Weights of a small GPT-style language model, trained from scratch on English Wikipedia: 76.3M parameters, biases.
Each number is 128 + 24 x the weight over the matrix's rms, rounded and kept within 0 to 255. Layers, rows and columns count from 0. Numbers have three digits each.

# layer 4 attention query, 512x512, rms 0.092, rows 498-511, columns 320-383
113135130145136184152101123157079118169117151128109132116171150109087123152102113144123128145112108152166115116142109183140118141100105145114133090121125119075138159062116095140145123127152149
122146103104115141126113147091138127136130098142159106130113130091107127086143121117119111157128121102132117103112138142138142149139118117139096114157128111154111170157188112135166132125133094
103156087098157113088096120097141157124121176122133123140161144098121084120103140135133139131078112143126118121127129100098144102126123131083099126151143132099169127142154154101173091116123062
085114128137152159120140122177122182141098119136104091128127144101144127144127145089136167165160148130152107146088159068092149133120063126141110101131141126153134108153087152113133098128138144
120110128077073140155135122151135147157163157113090118118121170080136098094119126139134152115166178104143122101115151099173142145115125121128149107102102145157104076143104142140115142134086126
126136153028116154117119106159104136125110124128137090157137129130133117165115123126103098093156131137090153171149133173121109121132145087127137105091144152135104142138071128165111128161181099
160122103136097096116121099146134119176108103170082097118179137102153139097078126133083157131131124132133134120125116110155105135096141136125128126099185134108162113109126128091142096148129102
124071141138099141159155113135127153114155070123134151120138136149102121166102205130095141115127111152134140129116128130134158114181136197145082087126120111138136146140005186156157145156160147
146177150183098117085115144099098101098129092106143137088157130141157170086123112127109167121135143112157130097121093126100131130135159173154133142089160147124118181132101132089074142119120129
117141126123136153112112147099138113194148086087123131083124115085132098153131125151143104136119090114063157123142144138133078124098124091166111130143128166129097127152136073127128146157137111
103121070132106141126132114165102114094155136161163120116122154121093117130141128159146108158178116138102098121113116131117129149125176059104153108195127126063159155104090142117134114170154144
133157148124120104157160115170168150072125125145155142139094153129104135072152129120184123083137140161122169117102120091083159117102155124139099091101113105133139127116112123128108105110136124
088117149095125123090131155147163127084117122120099121066194140118108125077159176162099119117133198095135056140139154108098119167125108133141153138139109063124135139119103125120159156103137143
111155099169123121101149100119117152104119185140164114128102127130153115100075122111158147132121164117185108134159147113150081122119124147114108152140177123111173138153106096142110086144125136
# layer 4 attention key, 512x512, rms 0.0945, rows 498-511, columns 320-383
126072152129135139109153154094174141140095116177118139129122117108108143139097186152161152134110109123176108124116134085170106120147116126169141103150132142114168111116103144135121154114132073
111094147125112111106135144155097166137160088136138141108085079083151143151123195115124159137177132121125091141108152139120144142105128141110120133113135135113103149150112116105152099154113111
110163185100164119157154146173112144130148133160098098113130119190091127152134135153156128121171128110115079093134116135119142120179123099147182137117114119087163154081107140121115151116105076
159119123103140125138130133087109129104113092128138124126149104141076148131088105128118121100129164115119087154145160120129117088147173125109133106136139146156159153204121146110111146119133122
152125164130152139141142114118071100161143110133113149109094136140097130131117110104137177158137172123092101107192113120180185121125093140112147204186130138142101081131134123118137159109088116
104135129149147161161134151161145123154127161122104115127113127134161087096110123153098144147135134111162131129112099105149133147137109122140127102131112129098109099138145106104116153152099125
116119156134162100138110108137124130116176113109093143157113154173132110124154089095125102109079132155114130093116106158092105131156113128183075134117153141125110142159150139097123097087161147
075104108112098140150143131120116135130141111128172170159152115136149130095114121095174080112134126152146119119128139094104095112143164177114150165106091149139143098121136155166106125133111157
113128104117123135128105188136145123091104110156163145107146125121136191156176146149081150151106095137163116097147116136158096112137134108168129145164156144159123104127121110165126111150118123
159088096096122164107135061160167130151090138090078105167142156137138139099114151162105142153157110147161138102117076128079112083120136149143136135118166154101163146087085102158125132168159114
135135115136063145089106135106148155103149130116136104126177077104151089108117145113132153110131132151141141145114101123118138127147148135118140112124108138149150144135148155159124138121148125
087102136088094149119171130115143114129146165138181148155151112122123157108132151152188133098070104170083124151096125136124135113125125167133083151069105136137117138165122153152115105136167131
112148089160168094108106157144167121120137190117140149153096131133116123115136117125159179148130117098082181135077147098093104132168129078122076098148143147118085099147173126140100114107114155
148216122136093126125133167140151108103142160135133068133173147119127136147082154109176153126158128138105119127172107133122112137122138156075124101149146120130105114117072132172103139165131135
# layer 4 attention value, 512x512, rms 0.107, rows 448-511, columns 320-383
156111074079126152134096136094114116165144142185087084141108130113130167112118123126127067161115099115100120095107088110121125149161119090133134143117119142141125151108107155100142158155122153
103111110135143133156098126176132155114106140136137114128095146143142135146129137112117128104165150118150129108098134157104134141162135102116119155163137091157120123159167101104138155117132144
158125144171134156133132121129154112104121113106113125115146117117162069151138148110137129111137125161150114114135114155111178148083072167104140079085112118160133141116131127127141127100152085
158136137089115118137104140157118129139125091137072147113160098108131097136117121155135143115138120169158147130124102077160145125122140129121115105147124133144129162133129127155148113148081124
146087128108097120105113120142139178157094166124166122139128117164130106107120127124102158122105140157137142136076127134120156130142079139148123091100152123146180098122138128136150129116116148
140110094146132141156108148100124101131142138076156125124100127113091106134130150137138156143155137080142126126162183129143162133092147127154159138137124158186164136139140100135172119124099119
109121112130133132142152172175140099151067129100101113139118117159121134138132139094116144185096142119123142121178156169158144089142174129107152159118138140093156155104146153120132126139139115
144147122128148086133120140088118143139091149100128147176154177157139124124155146098156111125132148093104121125088077129160132153127159132071125135175090169085124147197164149153160175108122120
152150128118117091112119128125091120167133112079125138126103115122105165170164122127174130118155124108134120153148104132128074099154118089094138190124106127127122156123127093136096128119138107
100155142183071113164116145133121152116136112131137184146098122142161111088138175147149136115149157120142125150107104137128141109086168129114113134132139146118096142121126151143078138127128139
124138141122114149131128115086122105139081111101112139095129130154113113087137145135165144126098092093150147106161163146117067131095162139119172141109078109138110089146138159117126132114078129
110100156098101130096100129158128107118119149112116146126134145164159106154103157125152143129139114133144103091118148144128145117127137111117146107137114131134151096116140083128132136112158100
105125124139112169121134127109140143130125144138122184140119105164111174119119153139154123138098147174162081093123130090177124116149103151109167127183090126128109095093138170141157147139140139
118125135148136122122092144141140134115112075135095163125103148127144132099112139127144112088120089132127094149125129155125103132154103149182091111073157144141104147096121126146097114076140132
105133096129137091164141142127123111138131135110154107134146100096096120124134123112139141104104124109116129113133164114133106154107134121094116169150095151148113130094115145179133156139112113
119180133116131131138145142094111157149153087154085143147168107129162124119114175130154138110142135121138169157108126115144108093093125090121125129128119155119138127132127124159129155135133159
046123140147113168122135149115137133142129120151114143109147129181160081106107165119159115104110109118155135123159126125134097096147168058108119145147083142095124150123104165105102150149135116
096134091128164157114154170158099104069144134126111113113151159126112116150144138109118169100125146128117132131147107101131140124119127103103097143137161097156156163148124158138161089109115141
134158149173146087145162129127094121126124062146166135140112168106106111134141103104099143183113148151134084131156136112125136115142119078094098112084149123070121134104178091110125132128101174
114119128125117140146126092149126098091146133126149109110130095128134123137152080139166098102110132193148123103131196151136144146127130127206127163129177110131172117145136112147120129140107150
140115132128146104179094132116118118144093135112178117133144174153092146157103166094091097123116127140096136163138123117143138147119143109081123129098136099108128150101117086125127099108114130
144147158127112127133102155149163143117167130129087138137161178117133092133144125066130139119109089125126154083141118103150143153131124143135122109146134097133093149083144136142148127145128157
162104130104137127143129105117133135125105108085140141143128102149108163119127157131141084140145128113151168116114131161111123098104137151111173133105062111103110154100106125111169116134129126
122162152104149093110164114123147113093110080118089117090141127102105118103083144106125157120095135076153127119170126117149102165108167134133140130123091124090118122156144138105112140141119141
080150115110148146150112114102165163137118148089135156116151107089122068143086118122182123102137053104149106114148148087139113124129154147148181123115130147118162083117184133151117167156126144
133105117126110107108101133124114141177135146136102137123120167150140115151106151145102169146134146132132148164112096087113148097114102118145123141132130134138103133082145127132105112102139095
114108176138110133109029115144106109139115150134135172114129145152124159113101124113141131116178144076148132113111119138147151155070168157093193101110126090139155096121135147157101121132131153
103167098127126128106161132092103135140125108118169169143100141111067152144143087164094158158092148115107124095114133113112134158132102049166129128122108144110172140111140104105140169154161107
122115107099140130150113153120128146107102114115124106140100123138171151103131133136143174152153148103112122115093125116179100085155127117128123113099148134132183146122132111120120118140169081
129144116097108134156138119152164113106145133098181126132137159117170192141126111133125153116116119127160163115114118132101142122144136137123193087136125147137130140134107104134143150144127112
067110123121122128120199143122136124130114143118190148138118179117129127143121109153154123124127108129081157161184150158099126140183105079111152131108124076134125162122080095127155088122101146
115115131157115120109147156097118158143098133131114160118093145131141133120098115118099151152159128122128104125119160135140137140118124140112156105116132121131121115148112113131112161136160133
109147147067111109137088127143155145151099156127128149119117143089110136173147089161115159128146098119112127114113144123160154093134117111132115119117133136124130115099079137138115084132135103
100159110110166107087160126124114145110139119136147151172109120128133167139079095140086140142154140164137128142127135117094159123136140105155133099142150130116131116101150139098103110139104121
121124108152137130143155165171101092077149111148138154108126131141120151157151113076124139140138100129096101163122131133168138127163117081057127113148114110133167121128111132120103118094110100
118126149157120143145122146127109137138114157135098133120140115129107123104087178130104106104098082094139120156126153175128119140116148105121138105136107108112117116097134141117138163155151153
160147153123166125089136116118103090120144144147151096126149114190136152125150122119102104104105126157130109164137139102123100153174130106138087138137164105097109123108135138139157145098128087
113110097162125120132168106135118170114118131116097111070163092105116144148144196150130145107171157146125114113111163121152122142140121149134122134171147105123139083138118152155139138125056128
118143143115127170124133171115122129102102126183134151110159088125106153135131116138143128111158135114148139125136119123145122136134157125110096127110120108146131150122109121130167122158114103
106108107137136186124121139155095132106145108128139104095128149140099124101168129103120134082126151135138125127114143088086106123169088126141115125149136123093100121113128145115122126114114125
181123138140149103131162155104112114146118106155122150122097159133128140138100098094159162174164139123154140160152131165107130180138132092146127086141074119124133153130109082115116119085125117
142127124130143126091115162158113075135100138111146077139132117135115131121133091149160148104129126142116151151107145119126163165124102094155097133110159122102113160117097125102113081168104174
083112162134162124113110134144124129166129129111143150132131126159144120146129112098079102177123081151121113093146141138128121118123098137139151132141181124139157134122117110096138141177137150
148143109118157118139133108128125089133106103110101116096116091150139117111114141105129111178116136107134143113125119119105121158143130102135128107126166102102147158140158096151103112113151142
153110126145099148134106139144130111134151132094139120127113088116107097128128126103111134118138104107179140147173173135113139136149156159133121139127146131136131126126130138144088133082138159
167123107154118139135114108119175140132150092139132143151101128097163115097108127113127157103127106131160147166136132106154120119116127164132138137101162080149171097133146134138125093150165105
101138115108119117127121157144133137143119123118117107136119099126175155142099155121144137121161118132155108105131177133110116111137079119132133109111114088115153105119157157153119182139093135
148123145122115136104147149141103140132112137146097115133132098144128121154180114150135078100097104147129121117139126150160137148077118174152172112125117136140132124135125090129142154127132147
148146123158106163114143148132169166130110146130144137129165142141113159129090195101142160130124128070135140145144114095138131085131097125089110130139139088144124135114146134151139145123162110
186186104092144106158095142103134158165163154123149137110085137146139162122095139145118105118080131141123105098099147132125098123134115132162095113105126170140087136126140138114113132148158130
182140162092102094127152178160137122110172121156121125106121160127142150143111110125093129130097114172137121138067113099123110138157109109137095166174139165181092125130106130158146107153118120
127093122112142143112111144138107106116123142121097159143139115123130124117094129154139128120120162113111145122101122114086124149127134124122126133125132113087103109132131125104120131140169130
089092122107121156099104075112100102115132168091100102148110164083178111136147128125133140121138117121149115139147123119105140164155129130128114106166125127141134097120112135155129139103130144
110106080087182129138144147146060121096128153085123138149106165131123129112165122122101091172181147153120150113075126111119152123153154115104138126167145116079101177159107143089153105122127152
137109160104152127101098111124169195186101142153118131116150146135104132108139129093163146122147164127121146150121111123143097127133111124135124145101116161155125138100156132173130114144134113
123131099120102118134115165143144142113135139144099129120100133178129135164146120128127159091147139170117140125111127155142151128133131138136115188108142125105140151125096126116128108116085119
093104125124113076149156132117155137121130142083136131162119163132098141182121118100116139144131138162122103095077113105117142109141150108092140126135133146097121141114066123129137146129127092
105139137163105111121121126125164157125109158166162079149138141104143137143123120134121105163123150121113140140158154176100144108158149132080156145117142105113145120122101127143146130129101121
124101125099171143137136088105119162166127102135137127109124158139118142106097158126127144124127140096177100160105069134104120152112145073170141113116129119165135105128132172165082112160112129
118126101112052164118130138142097129121116145132176119129155118153114133111111110097144111139094151175076147145102140176109096132159146097136125102119115173066134125109111113168138138115129120
095115147123107147117075096138154138128119114106106114108147105123100110134122138120138184099113151121140139157132102129152093133142134094172119107101120089151148136145140158154149147092069149
115144113191103125155157121095132167141123159136145144144125118139168172103123138134174146116115154110187156136128110167143138090136147143137146112144098134128112090153157108124118117111141140
111145114122134126132102089095113098084123135125170134118139117099121117199116087154131146188145143176066141157108092142157101173170110104182160156136122113124092139152094119110139122124078120
134094174170117133159123144107102167138160101136138166098138125165159091158145075120123118104104103117151132123152137125147142112147139142118145124116161123073131156134143102105103096122079100
# layer 4 attention output (transposed), 512x512, rms 0.1, rows 448-511, columns 320-383
121148125139092125162155120140135119146105144128164142116135111143104092142127132117164132110156097116126116122142136116138141143134092128109118136105120149102129115150123163162104138111129061
139100095146156135120131135128110112123137132133134128121111135136126134159135160147125138114138125145082149171151135123157110143118177160160104109129133133127132126132115101145138109149136104
127119135093121113148074099128119131128095141127128125151110163141110099125115147094107120107122151130129157156154126129092126142111099139137155143148103132123170167127124151143123111119119099
132154105119151158099116117160128134084130160157138156138141134133129155109112115122154118102132160110085141138161116074151110130106161136110130124126158103183103111140106144136132101132131114
096176128150170148100100134097107088164150148137148122120108111110131110130122095112141113088129149094111120107174107126145138146119108131147106111140135164159128150129107143159130147143122146
131136105127141124121108140133161166158088098128142142113151110153103141102118154142146110142109092188141091129117096139131133132132124125147097100120121116121111151178116114143115131156126097
145157076143121088167153119110164106135129092133156152130086108126092156120128125142112124119132120132153164122104092133106090161134100152125116143119105167098102151136109122136097136110096100
109117142139128099133113114121108113156126103128159167121113135118088136149139134158097129149137140098099113137140141144114144098132136122151112150085109111106126118094120102097116142096137118
137131148153090104103122105130131128124133161122169093094148139094097120119127114118093110111076136119107125103129143098138133134098116105104136157114118110163151127116156116096127111120096137
127141096153164131140121099129135124129108083126127123112126135116099130113102148110155124148141146124131133131131137164111149133169121125132156079126126132096124117125110085103144128128131124
105143115168128119136117129142117139148124146138138090118149097109101107154127111129122162134127137164146096145114158062129113095110113096097093142124166120158167116098138154124109107143122108
173134127147121146152118132134113139146118144090127115106126140124085113156155122117109123139099158106114137135126148171140137111142162111105127129128123126106089138129131134163167066141114131
134112166146133089141123132153156106155146180126143110129163128134168103127133126141147107121125101133135122162170146137134139158125159138165124137070140121114142142165113142144140145107138080
133127099115107134147157115127133154134183136172183150132122117160136139146141128128094139133125115127122182106144122102106191132141133130128130154107148145115143109118147122148155107135129114
143137139110124155119136146116142128111125132126135126117082088157136152124093132104124126132134091127127118188104114167123115089148124118158139094127116130129123118150158107118104120114127122
120133087122100143114176145134117125114135126135124120101091124111122170136139110118121148153113094128141134137141108108134082118165130105104118114122167144105104119080158137146106166132144100
110143107119133118155065136107115132133126130098127141118127121125133142142122122100151132150103101114109124136121145154089121136130133140137177168113159129156158108137165080147127146122123104
150133104113120132100167139141163105144137168135136100155162118146070160118126133173136147141123110102113122084096136079128118137109099147161120125122122175124111094131130133160106120154130100
133152120165117130104125143158141147143114159099140149163140161106082124136141120083115103134125096104127131124084115155135134142118136176085148124126080118101122165147138113104162132098132109
111127131120148113147101108098160113141137115085141146171128150146167086151119086109075128124125088139132141156149107130162126089124159127140121119136103151165141101103128143108198131159134113
129123124107134144090141113152132130153150108080104132131099116118112133135136116121133158113164147141116094119135128120096122128127112105123107145115156090128129135177084098103131137162144122
142107111116108146135157153128134152131117097135133121117156139148130129122120127129125080114147072136144090129127154106178111135080115134111136140106125135107114117141139137165158112112153103
131109125095113128158112114116115133084109126146109179141133133114103131138149111129108133134153120162136108127120121127132160149144114122144108122143138152132107132113133106082109116126158068
160145146156149161148136185109158095132127131124127137083150095093115140106118124170126136137143109132099125148126117110186097125100080090139146121115131127158159104101123105149099145135143155
169096128155106121115123113109142093109103161161122105135104078103100108142103117116107152108051161112135122122151170111160133060131154128118080140141153140110129111127139132122124131123108127
137080118152109142130154117133157121073137158134117154128128094147119168118139157141115120098108139150136158121133127149081123141089149131100185136122137140122148125135121130124100108143132099
112128161076116127130121117099154104132131111124143120163107152083122112111118134109142130132135143115112136160166133126139123128130158110176102108122131169110122153137111127152135148165148160
148150098128138127141126094131126110122108089117107159105116114152132123119125121137145138121075088102132143138158113107144091129127192134154108122112098159114155142116135172129083153143081120
079115094165154108078119160151118152119127125164111119121131138116088155118116155107109088109133161160144143132114137129077118147116164109126099158148153132115126091086098123132116125130122147
152103136158132139110124111123129079114107130181103122124127124111110142167105131129087101152143102138112132136138110138119142152109122116145120146121087093104139150103159172150121108139139133
171133133101099120160105135150132119112150134090091100153117128128099124126135136124106138145128155102108056126114137116121163142104171135111126113142077073142145143119112150144107153114158140
160106119149101103114104133160127127114104132076116151131116112124118135107097145112155162121124135122114115127118138136171106139151129144077123130105108155105093136157113092100141112083097153
115094154101127153180103116109165147090118148114138092139131123121127130134125108100154123137119167111100116149125120119104149105110150120147137122145125102128133089117135139131124157143105095
119139142128113129168107130129098123133139118091146118131143134108139138128120146122117134063127110180138137121160149099149102138133143096133137137104149117105119140141097114104114168134151138
073133144126098135152091141151145176102122089105091126118140111112109158132136150151113102100131138126124076154127123141151107140121122144168131155132098132135105131171113098155175155158116134
134122064128113139104115092107150130101129081082144098108120094139140130139139150136118149116114161144077137131097094104137104147108128122146115113112092119095143116128154130151102150154145144
122086163086101125162174122151142135163137106132173108114081114108133075158142113131147100159125112128107101127152137126146151111119159109121157110137092126111142112118129134120117154183115126
123112171123144109158130132077105123156147133076112112116133118126135144102107124127136168106170105133138175135125126098162075178142120090128129141155144156118125137141134096139103118157173102
174131117115081122110114133120144116145135134135155103087113151148126148110120134129120163101118137126086140115108106108130127184121090112134126141133119142133101068086134114143083156123081128
144107119156105122121163106128110135137139087104129126120119111128166134151124160143151145140146117134168119112128149202124119160126148101120112131126102102154127138137125155175135146150089146
130115111129073137115124151154163131092122126120128108118117153104124114113151145088108143139125101140119117152142094124140168094120129179103139142136123148153131145104102153100102108139084120
148157146127167130128115114114098122156146111135146101125140111090145119168155122157124114134147108157137140099139119111123157138170120137107139157135118091159125081131105165142138132142116134
152100122146158157149150123117134138117121161129116098123120158090195072123135097145112161151135077132134114147117099122132119149096101140112077170159149115121103144123103165137119103138122086
104099165167101149130153133116105149107139128130108158113133155173138138142134146123126115093109082108138119146126115119126123131112098146133105138126122110173088155150121183138148119157109122
126101130117138118105139133112137167138134139142084105129150114131100087109139157119143097140109144135156099124124155138141124124120130165145140101130125086145119125117151115167148119173104127
156135129116166157123146112138143147112152141185128127145138134113155150109129101115171109154142134139118163116128126135118161133112123135169129111160125145139146132120107140139124135100123137
142152133158128124124133106122131119166097153139136128141131145120156125116109151110118105135142129138092144116131116131146105104117121110139162149152144155164121157140133121144114101145105119
106093175114135168108136135105151121158149118135141115144096113124116083118095101105121108148090116162108103142119158157110121151140149117131088108132112151157131130108123130151143102140127129
136133078082131146120127151137128100125169096131094140118136131102109149134176144186114122129171154111128106147102131137062144121139133099124123138108104084134112142149124125093109109118120126
104092158137144116123154124089170120112089151141146092163160130142157115136144118147117128137124138083118138129166120106122129120100136115094145173135137111118133072101133120111111138117108122
116075094084123150137142123166093106125165104095106121101153129135153142104127130139066138089139099156108140119140170118123151118128114111096127127166141115145127104096157145117135114129123107
142154145167145124114141100137116117120100100114153119118103124151139124135136142127102078174157123086140149122110137168158137136140145121129117112151119164139129140166158129152139120124129121
111111125127121102157129165136130121149109139142134115104152133093138110127103146155086130100101148160162123111145117154111182108124126129129143093149134097115181122128128100155143142132120128
165136142116117116124122129147115127134160147147141164156147158093117109145149129159153121142101132116120097086163140083137108115106106102074127124123105163125141123136148127109130116101123125
102143144123128082142126128109093146133130133097126085149080142129165082114117146114110088141129101130118135122116146108073149144095156144099131134132178112118138088119086129096145123136105125
175143131138117140103159080168147120132150137132160138134154085095171112087098125149121122101126148093099148111148159137139124093133115146154098152151109109118113129133109145139120117143149151
101147101126132134085130144132121154140114129146156138120114120081136168124126151140126166160117114128146148105155137124107141142101135126111101141163116110101134171110118123105107122112157108
147116129128147121122106173181193114112169099117121134101101147118145131126137111123110132142197068072118123149125146149132118159098142122145138118107151140128120161127144145137132157147149113
119133104143134137139127175101120086105143129114181159146124131126145138110120138134119110158108120112121180094151122103112117069135131165157095104146133171146110095135111134082093126136109124
091132147142173154150114132135148127106089137147102150102115125167134100157086106164162134101172137128156129145106130114120139126166149157119148147169136136134153101134137147126117126125098077
124133112127150132116129141108139060129122186133148137127057155104103130154105132145125082114119115143092108087123130117162142118130159179145161099156148137133134117149154148143097128132119152
116133119150134109103069144174098116127097073120075171119115120125117111153117135173128172142170152085118150145134138155114175123106148117134146106092113128135133100115140146117123124106144074
150111140097130132127150134118152139115138147117111123142149092144157141103106127114138142069119128100130101171128106129152141132118165125148110092152134150149167123099147107133113155108135107
114132112164132140092121126149099098127124089117112093173098124118119146093119159137139132180186130120119109133101144179148129110119144122091105148107114078118109125121151109114140102118151158
# layer 4 MLP gate, 1344x512, rms 0.115, rows 0-19, columns 320-383
118118067120126104139111118149126107138157194117187153131112115173144120120150128117157164149130102112087151152145129145107119111109130134094100135117145138167108112133178164129133124119126128
110119111108116128136110117113145156132147151147137161156136095133167111156149134111123148110120193094117128136138142140144156129127137156143135096116118132115157132137132110133139177110131112
111115112120135126144130118121210111156142105099126116143188119148140113126103094152166146102119112114140104079134110120140118082122138110108105137110113162137084142124083160115131151134131170
114156106132100107089130133113140149154122140107116105185115131128128073125136141108125140154143105159134140109107139144094167133115130119089125131089091093158132114176137145115146142173100114
105126126124121148165150130112142136083142135112103140094104109136124146171105107109155097145139191110109148095127138140121139149158130114140135119118123134103112127124128105128097115158121157
134140115154118093136120127133118143128105179115168120110084094096147126090106107100089142158097147203108132202124162126178075128112108149106125148134122131101147154189098100143182130096131138
114099146110162131147152098149125113159125138096094138151119113141150162124093130124133127141097132131157139135125156138110157145105131095125097130042108180144120150171160128114094146176148118
079101200146129117138090191104137127167153141126125129067111151089099137166132142135137093121119170121099163162137113133136120130129155140127125124143077146106125115127163105164129122163120136
110120120144126137138125121147168138127112093159141115131123139141129096114104127115133113135112139130141123119133133117107129115108133135157118106143128151103149149114155132081178084098137125
121129111176131140111149088121121113147149098134147108175079170104130141142123129117114079127131162128142159146139110139163081101117103122107143124153119134174113141104156111138137149093119131
141108086168109160142186127127132114118129110144141106141100142131131151186145159172103159134132130151092113162132165116131144179138121113138119122134143152176134141135156109155077073116138146
170118120147087180102109113148168145101155167090119094145100153105151116147135171123180148074131085122096114118101106125113140121063125125091134113154140099154069149144129105173102148116129116
133166108082094167125078111108145136096117128117101120174152105127115141114116139108113153130141097124125167131113119124113107132105134135152134135148130120110123141152114131128139129135152140
125113120153181159131122096131120127140136124080140160083124124126160129134111105171158125131119103133151121125133170104118135160109144133101147129152155114107126118147107105111108167133123106
131109105154138102165127095149108100096146125146074156131085187144136137089087108181108176112134159132126129101141133094063106150128149122093137123126104124085085165172153172146131118107103104
104118126151127136152172147149120106118089118131195131123142123107115159145141142168136125101131125062150159167108113155104136159137154063123135123128134164111127098056191121113162159101108121
129148128100172162070122147105170178125143127150144112170164113117109161139098115113132116155175162106186081109172137134094133060100138148169118102114105102125128139143194132145123159151152168
148134110135092140137072167151160110088151128160101104118107146096096158172171149124133148109155156147120099116115144116079128143108138123120114123157124120132121134167123110130140108121115137
121111171123109165134112143120112102109128111126143149133134106162084131114121111118136102141130126161133120117095122127071124142126119135112126132142136116133124111106180142149114108107133146
146106112110105167114121152107093157108105109186109104140099095141114139122127137103111143144111126151161120105050121100145123106143112168171120111127119065111161095107197173149098179170164118
# layer 4 MLP up, 1344x512, rms 0.123, rows 0-18, columns 320-383
137134109129115160132081120113146112099071101107078122125158099156106138106141113150113094142167131143112113161090135147111118104105150147134140129139138107133151133124062153125154132162109144
118110113115109133063110143129173135095141133130148121105099138116127110144125135131160171123142102156127151098102139101100156102124125145096115139109094094093098143102119111124143134113109159
126109124129107164127108087116081107171109088099095089154149157129108152170083129126128113105131116081136178127123110105150138095106115097127097140140113110092135097175162173143121111119150093
119113116151098103088116100136147163107107106101143087179107109162152116101125124097135134125166118148112136153114144092135101143118109128154099097170104150150174112114101095130081086137142151
085139138159094114122146146077174110115120144114086114110116134132073115115098118119100135158117100145085118137143142180132183138121093105089139133140145130126082153114154132137158101149175067
157134120127157202151136111155105131077103150060103165110114153128121086141102139109145152123131132111135180120133113161158076166111133112130122142141153131161111109167177117175145151077107150
161154108129114091123099130165105161151128130121164100153138110146033161116121114104119158084143103125077132134115094173148143144127130117118152125129149151126099104145158133150119092118126131
153126153115095123169137135125151156132161153148142149126126128092148145118098122144119143120140091121147132161164143146140118137136108168133129121110105170124148122136159090145118150136151160
109131098198132130154123126132061128166136138095128125150117114125148112140137159118087102116111140105101079108137138169121130085139122146128114094084109109167145113110118111130127160151166173
145134132167105165072065177137158151107117142142144132164128126129148142114154151119106114125090128112134113138125114154148149089162144156096107165112081144142088141142123126142150092095125151
124147134140108134152108108105128129100103131115139146147119143139147138130170110141101127132133125149106155165115134168147121146093122109159105162106162106133108131142119111179127169086111106
145131141214128154147120115151144117145144085103127106134115150109123156102106127095198114095136114147158099114108112086163110122150110108140151119117182097158096152143111162131088073118131129
137114114124173175153139138101106142162132112164144111111122154139146158144122082096058135116116174120168105090143105097094166080112100115168129135117184143143110142049105111105152127149072148
080095116113138098134136120109157143119102150134088127120148163117135121195135123131141164137109133125118144171144146137150106102110156083097091125131189136106108144150151147139136133110129115
093110090081138100077098077162127117126158116126123153148191182144158151145112179151119119141141110098139121180142147160075132181126127128113139116103148101099148112125135164117155129122103154
152144103145143157125137136114152094125162148128122146139171109138103138151092116123145151124100136143122123137128094072137132129087119089117146113097130133132118138140176118090104098123145101
178122121101083124149164128169135124118121157119090119088143149099084119132136136153122160140127140148126114132104138157166093178142160125144123111125130156141160132115105135141152101113113185
148102157124123149116124168128133083150177129138102078115127155105113157148112151143191118099157080129126143119138161175116153166147176073117134104109109127107118142133117107119070118108134144
118214146146100082141130159143128128142133124154125154164126107102131125118139128116175151144114137101123136103147152095122134130109146150111124142115151110092185138148147125104171080106092175
# layer 4 MLP down (transposed), 1344x512, rms 0.226, rows 0-18, columns 320-383
158170137113114157146140113122104143116124085115124135118116126115119111110161092132131123139117136175142133138097131092154096053102136174128077121158124109136136146164141166156093158139105138
103106138137082126103125202132173157079121139119141117137135131173134135134127091126071114140107149144115136131127148109099154121122136160143153124165138136137128117134105104062102123120110184
118110127138131112138095122118101146134074106095115129138163158147101133088048081108110129165085115133116171131101137107093133132157086139117104071136151101111105185131182094099120150122156115
112121104123144102081134143131160169098124137116143196173149116097138116117103139114157101150109144181106142105113137152122111125157154160101083154153127143099095093149127106166165154143152106
145160125166097071108102097139153126127141165104104084156114098122142115149148148115129125147086142106130139112106105129159090174097177136115187105118156153152151175114121126123126108154148129
110104129140191131082138166119123100143114174090143138134148169126131122115100154110093128143117152106098137164105117139115112149151099139127187138184129152152158112125123119134110119110088139
163157099129106088100105133103078099159128137120133148140124132189118114106160124103118115083144174150120097141136079105104135128107098152121120127145152116099107140100139136156148132089154126
132123138101110158132102132174119140088090137131119094091146143120140097139112156087130073145134093136095134119132113135144157132131153101102133111139138133156143121101104102117135072166117129
094159101112127147155097093150097121155119153082091122151133102096108082115138117077095101153131144160135112106136124109148117139128100142159115118135112154135106145099141103163116113100094106
133121075170097132114140141132156134136140137120152119122130149113101128142122128148083141125111131106104113125128144145159142132172141115127140182133102115099170126102159147153078116123131125
130125137100147148122087076089122148142085143170116095123123084092111158130152128117142163107119129120147159128150118139139105134125117140131111129127100152135140160127124104141128094137140135
115140126162118151137131164117147098176170161119146130140104093169172137125156120133146113147118103134115121162134186139123107138141135125116182092109136140127147136132124145127138126171150090
144155052119114127122105114078177125147133124132167145148124126151140177115117115132107079109106092142175167113142095101131111123124130201151141152086117131109100127174139165159139166157087113
139123069118135107139144145131179148119079149105149147108130123145154159115131147156140132106091155089118142163142163097155102124153113114153118141100137128098118137178160126139097139121105118
137116091124127128116094173146097102130111125165107097141176128160125100131134145147106141149203069110125128131140099146141123079120131127152142155116132129125100170135131105111140174096111133
125153103123075183166143153120102115139119119123141133086151135073106125131096094122138137122138087126131105139126124077107106124124142125118177132091085160088116151142175087119098154178102090
128085141150097138178146124119105138118121130162103107119113083090084108166140147101132112138117130144125115080105169114071105123137143072142140157129136162127101167162141153112109093145120125
173108143138099160118100119122170103162141104097100110148143116196101156149156142127138117132138120138066133128101167189107141149093183098130155152144124089131111089107117084087140087084157140
145153173074103117066172118111123135116155082156120113112166115091135060092153141120139135168124159150103150103129088128156141139133103116095118120134109128093184139105099068110176093111126116